Part of a small language model's weights.
Size: 13 layers, width 384, 6 heads of 64, MLP 1024 SwiGLU, 64.4M parameters.
Architecture: rotary positions, no biases in attention or MLP, untied embeddings, exclusive self-attention, hashed n-gram embeddings, skips across layers.
Training: a variant of Muon for these matrices, 402M tokens, 13306 steps.
Each number is 200 + 30 x the weight over its row's rms, rounded and kept within 0 to 999. Layers, rows and columns count from 0. The size before them is the row's rms in percent of the matrix's.

# layer 4 MLP gate, 1024x384, rms 0.148, rows 980-1023, columns 256-319
106,165,215,214,165,202,244,230,252,230,204,175,182,159,150,202,174,218,221,189,233,260,232,191,124,141,211,177,216,266,157,192,210,240,214,199,250,137,226,174,232,204,160,172,198,195,182,270,193,188,163,239,220,177,202,192,198,217,228,225,270,213,223,213,274
104,177,182,200,200,157,229,166,163,243,177,188,166,182,169,150,150,195,225,185,230,195,196,202,233,206,269,248,183,222,168,216,209,211,221,184,166,178,200,180,234,246,241,236,148,273,228,240,170,206,197,186,247,170,180,199,200,206,186,178,202,219,198,189,200
097,226,173,213,195,148,226,180,183,184,195,241,198,175,211,207,186,185,192,183,232,171,208,237,175,220,184,222,197,194,210,183,281,261,217,252,175,201,135,190,223,227,161,196,185,140,249,186,151,282,209,223,133,189,178,188,193,236,170,183,245,164,160,206,192
102,213,187,175,199,245,172,231,192,214,185,201,210,202,154,231,176,181,193,223,241,214,278,215,233,182,195,203,218,242,183,213,261,222,242,189,190,146,227,235,240,177,180,195,241,195,174,217,164,192,110,218,173,173,190,163,176,199,206,210,189,159,169,207,221
105,198,226,190,205,191,198,261,232,209,215,188,186,199,217,143,188,245,207,151,183,167,241,228,229,186,189,185,182,201,261,184,197,147,202,163,211,227,177,231,160,206,218,228,193,183,172,196,231,230,278,197,203,177,140,204,205,240,210,200,207,197,177,184,239
101,238,163,208,177,175,202,224,235,160,208,179,202,214,198,167,229,160,273,184,188,175,207,199,182,196,183,167,225,246,204,141,186,183,224,195,217,182,185,217,162,254,224,223,176,219,165,260,146,195,235,218,158,220,210,144,213,192,180,212,165,180,194,223,224
101,150,202,214,219,201,167,188,166,157,211,195,174,207,219,222,223,174,239,221,186,204,184,189,209,169,219,237,182,144,195,177,229,233,210,219,235,189,223,197,133,191,190,219,185,173,225,247,219,248,166,144,230,187,241,220,208,182,168,190,188,198,192,160,178
097,185,230,223,153,243,178,179,256,201,131,194,158,234,203,220,217,228,201,229,202,237,234,189,258,207,226,181,239,183,206,199,180,209,198,164,173,270,150,239,128,185,217,242,180,205,169,184,211,142,215,186,214,255,217,164,217,175,167,242,200,160,202,239,194
105,204,212,221,205,204,195,161,230,202,240,178,223,179,239,190,142,191,158,213,200,219,211,157,213,189,182,155,225,255,135,189,255,245,183,229,166,181,228,208,184,175,187,208,191,128,168,222,275,167,236,186,168,211,202,235,193,222,215,242,199,223,256,153,265
097,184,199,206,223,143,197,220,182,227,199,206,165,189,202,209,131,200,215,198,211,252,208,241,195,186,217,200,135,162,198,268,216,205,276,185,215,210,243,163,210,195,216,236,216,143,204,176,151,171,204,168,195,247,179,207,232,157,229,221,196,264,212,142,188
101,180,200,184,194,188,207,238,173,179,229,165,195,214,183,165,207,189,204,141,204,181,191,251,247,206,151,184,236,213,169,204,192,208,161,225,193,178,175,267,203,181,185,185,172,279,148,172,192,214,195,186,179,226,157,227,240,218,229,195,252,209,190,238,245
098,182,229,218,229,176,194,195,221,198,194,185,241,181,180,274,206,208,247,194,153,213,222,144,128,180,246,246,183,257,230,223,205,190,270,205,199,221,175,169,222,181,194,185,282,209,175,192,228,260,190,198,200,160,212,187,170,210,190,164,241,213,207,209,198
099,214,177,200,203,222,255,196,236,243,224,234,171,183,214,168,230,193,188,200,197,198,212,198,106,141,161,203,190,199,191,165,156,201,197,160,170,178,170,192,179,197,186,276,242,186,170,193,199,174,217,177,218,149,268,231,172,210,203,169,236,188,209,217,233
106,258,178,201,155,189,248,242,200,219,198,215,241,226,221,226,230,190,182,250,199,184,192,195,216,223,242,218,211,189,143,252,242,170,236,228,198,164,182,188,227,231,276,254,214,175,206,142,190,255,189,187,213,166,222,228,207,208,252,206,189,164,190,153,197
102,178,155,180,245,204,256,232,231,197,230,191,276,155,232,195,197,188,263,195,197,178,227,191,229,185,261,149,171,150,164,203,216,227,240,218,211,183,171,233,189,190,171,205,246,191,160,190,233,143,260,228,231,227,195,245,197,244,233,188,244,182,167,204,240
101,151,201,211,216,216,233,258,184,228,240,196,214,217,229,196,217,178,194,177,207,229,178,194,224,149,209,238,192,213,197,230,214,119,164,139,189,163,162,229,189,157,227,186,243,212,165,176,201,192,231,203,208,219,152,203,208,216,219,213,210,250,255,137,229
097,168,205,217,191,188,220,221,206,193,235,189,189,207,212,186,205,219,191,188,215,204,229,261,241,194,182,152,270,182,218,197,147,259,246,204,233,208,202,200,190,226,236,202,232,197,223,167,201,236,210,231,132,136,180,222,211,200,179,172,231,196,175,156,243
104,183,186,237,188,164,199,188,171,221,162,265,195,177,264,181,218,156,198,163,222,208,252,185,203,262,179,187,192,181,230,223,204,236,235,191,171,253,275,186,184,185,186,208,145,174,176,219,221,177,204,197,255,187,224,164,230,229,197,157,249,230,234,209,202
105,212,181,158,200,174,208,198,224,219,180,188,203,217,189,194,218,162,148,215,182,204,137,238,127,177,248,236,219,174,241,221,202,229,205,183,230,176,184,193,194,186,168,199,154,231,162,157,117,252,226,183,219,258,254,228,213,203,238,191,232,148,212,221,151
097,215,186,243,199,269,248,206,181,261,199,195,170,190,170,202,214,200,209,229,224,205,219,193,169,213,189,180,193,178,233,187,196,172,225,222,207,106,175,246,193,229,221,245,187,172,205,227,189,187,171,214,188,175,217,145,216,253,192,248,160,168,205,216,136
095,201,165,148,173,207,194,197,202,208,147,105,172,170,195,174,181,168,188,163,169,178,188,156,205,193,163,207,195,198,237,230,187,224,229,228,176,208,212,166,164,193,169,229,214,196,203,179,192,242,187,167,173,131,149,200,204,177,197,196,253,250,154,240,219
104,194,167,225,162,185,232,211,241,147,221,244,202,199,199,167,240,150,168,185,224,141,177,197,186,235,210,239,135,214,183,202,262,217,194,193,185,228,181,215,167,264,260,173,179,178,175,178,198,195,221,177,218,122,202,234,176,197,212,179,266,232,208,218,178
101,230,159,231,164,207,151,215,199,276,167,229,190,167,179,162,219,232,178,203,206,270,148,192,155,206,182,189,238,212,217,208,189,192,207,185,179,222,227,180,217,163,231,208,177,219,244,251,195,189,213,250,139,210,241,173,180,210,193,223,243,264,181,185,225
102,183,204,174,211,198,189,170,226,167,195,157,180,196,161,224,160,165,226,161,223,175,168,220,201,208,215,165,222,198,215,200,210,183,178,212,240,207,209,222,201,216,179,205,222,210,168,225,203,160,188,216,148,191,162,253,230,175,196,220,224,240,223,161,184
103,164,214,188,194,233,179,225,177,217,210,170,195,235,191,170,232,146,186,204,203,226,146,154,191,198,185,183,193,161,174,183,203,190,219,249,168,192,201,248,176,155,185,195,224,250,220,221,191,183,227,198,200,193,193,224,228,169,161,168,241,203,233,213,256
097,188,203,217,172,201,186,229,156,275,206,258,195,190,164,150,185,236,279,260,184,200,236,192,185,167,181,203,199,207,166,231,182,209,218,258,247,233,236,188,143,188,221,171,154,169,203,209,217,162,127,231,148,181,244,213,214,215,172,198,235,221,161,170,242
105,169,175,219,219,176,211,220,215,190,163,189,217,217,154,185,189,196,205,193,275,244,189,232,211,239,221,193,209,181,161,215,192,189,218,176,186,193,187,149,224,253,216,162,177,201,180,210,205,169,187,227,178,143,203,173,164,195,211,206,135,203,188,251,175
098,199,228,246,234,170,218,208,158,184,236,194,229,223,222,194,172,256,188,193,199,142,157,206,215,175,205,196,203,179,207,197,185,174,219,245,219,185,163,236,175,178,225,185,202,221,185,194,242,172,268,216,219,271,143,177,145,243,204,181,172,211,169,144,175
099,195,238,205,231,152,243,127,208,164,279,194,216,171,213,181,214,230,178,214,192,197,182,200,239,254,173,177,161,233,163,150,227,243,206,195,206,192,198,249,191,203,199,233,208,190,142,232,232,201,250,215,185,209,123,194,199,164,200,198,200,212,175,208,218
099,235,122,205,167,168,154,240,167,232,228,205,247,175,180,191,208,162,237,280,185,235,184,178,193,197,141,173,201,208,207,203,189,217,210,201,233,213,228,208,202,138,243,179,212,220,153,264,241,222,175,224,169,238,178,214,193,206,212,185,209,159,193,204,153
101,192,229,182,240,200,210,227,245,165,220,190,184,199,196,202,221,161,175,206,201,232,196,199,154,178,203,204,231,178,212,167,206,161,211,212,210,192,213,144,209,213,204,192,184,194,259,193,201,184,219,229,237,191,219,181,170,179,254,231,201,188,204,155,237
099,208,198,213,231,174,208,219,199,215,219,182,211,196,186,192,206,136,223,223,184,211,179,233,292,177,207,236,196,182,224,139,239,190,225,205,212,179,220,203,215,161,198,206,204,229,220,194,149,178,254,187,220,183,195,213,187,221,211,171,249,182,200,193,212
093,222,180,249,203,146,203,147,196,201,231,132,211,201,190,194,143,209,163,216,181,239,183,181,190,245,237,204,196,217,186,171,151,197,216,217,191,197,203,217,183,185,196,207,187,229,199,187,137,193,225,282,146,238,204,287,219,207,242,216,237,238,161,218,218
106,194,218,291,206,224,211,161,203,246,128,257,201,186,188,204,138,200,162,229,180,256,200,232,192,161,172,198,283,182,205,193,189,190,175,217,199,204,187,252,235,201,233,224,215,177,195,257,187,222,256,224,151,163,201,228,203,209,181,153,190,190,205,227,209
099,188,153,195,198,233,167,207,259,180,177,240,235,142,242,205,249,171,226,187,223,143,236,207,196,230,239,240,207,169,164,97,188,195,217,155,226,190,229,227,259,148,188,187,190,197,174,183,188,173,179,167,188,233,232,185,253,196,227,209,213,232,212,198,256
100,195,239,207,171,135,193,246,255,217,200,233,165,178,181,204,158,256,161,184,238,210,217,227,238,162,204,164,202,208,219,225,169,206,151,160,177,174,211,175,179,190,216,176,152,135,160,239,194,204,217,206,272,226,200,192,262,249,231,155,177,239,214,202,165
100,217,162,222,207,203,250,235,198,203,188,176,221,236,181,205,201,206,199,172,200,196,175,219,171,228,173,252,248,193,272,187,213,195,191,218,141,161,173,142,241,173,184,217,230,193,140,198,175,208,198,194,208,229,255,155,202,241,175,193,187,215,250,203,209
103,256,160,108,145,163,180,233,201,201,199,162,138,260,209,137,182,184,216,225,256,251,185,213,212,207,223,172,198,211,197,208,185,194,182,214,253,150,198,220,178,206,222,188,168,227,220,240,211,251,200,159,197,238,161,237,235,240,177,200,214,188,172,235,190
103,229,186,152,179,172,178,187,187,186,240,181,175,244,170,246,236,226,274,201,250,201,206,199,139,180,248,258,206,214,209,240,210,227,243,215,173,198,207,220,280,196,156,188,200,255,174,209,185,193,191,208,196,169,187,182,220,162,207,188,202,261,172,198,191
091,196,241,204,217,209,196,235,232,232,204,202,241,205,195,197,228,169,187,224,201,197,207,222,219,198,195,156,236,228,162,229,150,260,252,225,180,210,194,227,158,214,227,184,224,144,219,215,148,163,182,262,184,225,208,230,206,192,232,180,239,257,197,164,267
098,177,196,200,200,178,180,191,210,218,188,183,216,213,257,233,196,234,171,253,197,202,183,161,197,260,198,181,153,233,194,203,258,239,218,176,284,213,191,171,196,201,191,223,172,193,202,187,198,217,209,211,180,203,146,231,161,247,175,270,228,202,202,199,221
099,202,192,186,171,212,187,199,177,177,184,215,179,216,258,197,211,216,199,141,230,214,198,115,190,189,161,202,184,184,228,201,227,242,197,207,193,225,177,220,182,179,177,245,180,143,211,199,198,169,234,172,237,163,215,194,233,220,170,199,178,226,213,274,147
094,212,175,230,210,192,208,195,220,252,194,211,194,183,172,181,202,209,204,231,209,178,213,194,161,201,214,163,211,198,166,206,243,238,200,201,185,161,197,232,195,205,243,214,161,172,223,234,158,218,234,197,201,199,223,134,238,267,143,198,209,180,176,172,204
097,163,214,185,189,174,217,219,227,181,200,190,155,199,214,191,225,189,202,239,167,199,236,176,204,179,186,196,180,200,187,211,198,183,163,153,180,247,230,221,181,233,160,128,200,274,204,228,216,222,186,195,211,167,213,202,254,173,213,190,206,206,217,222,164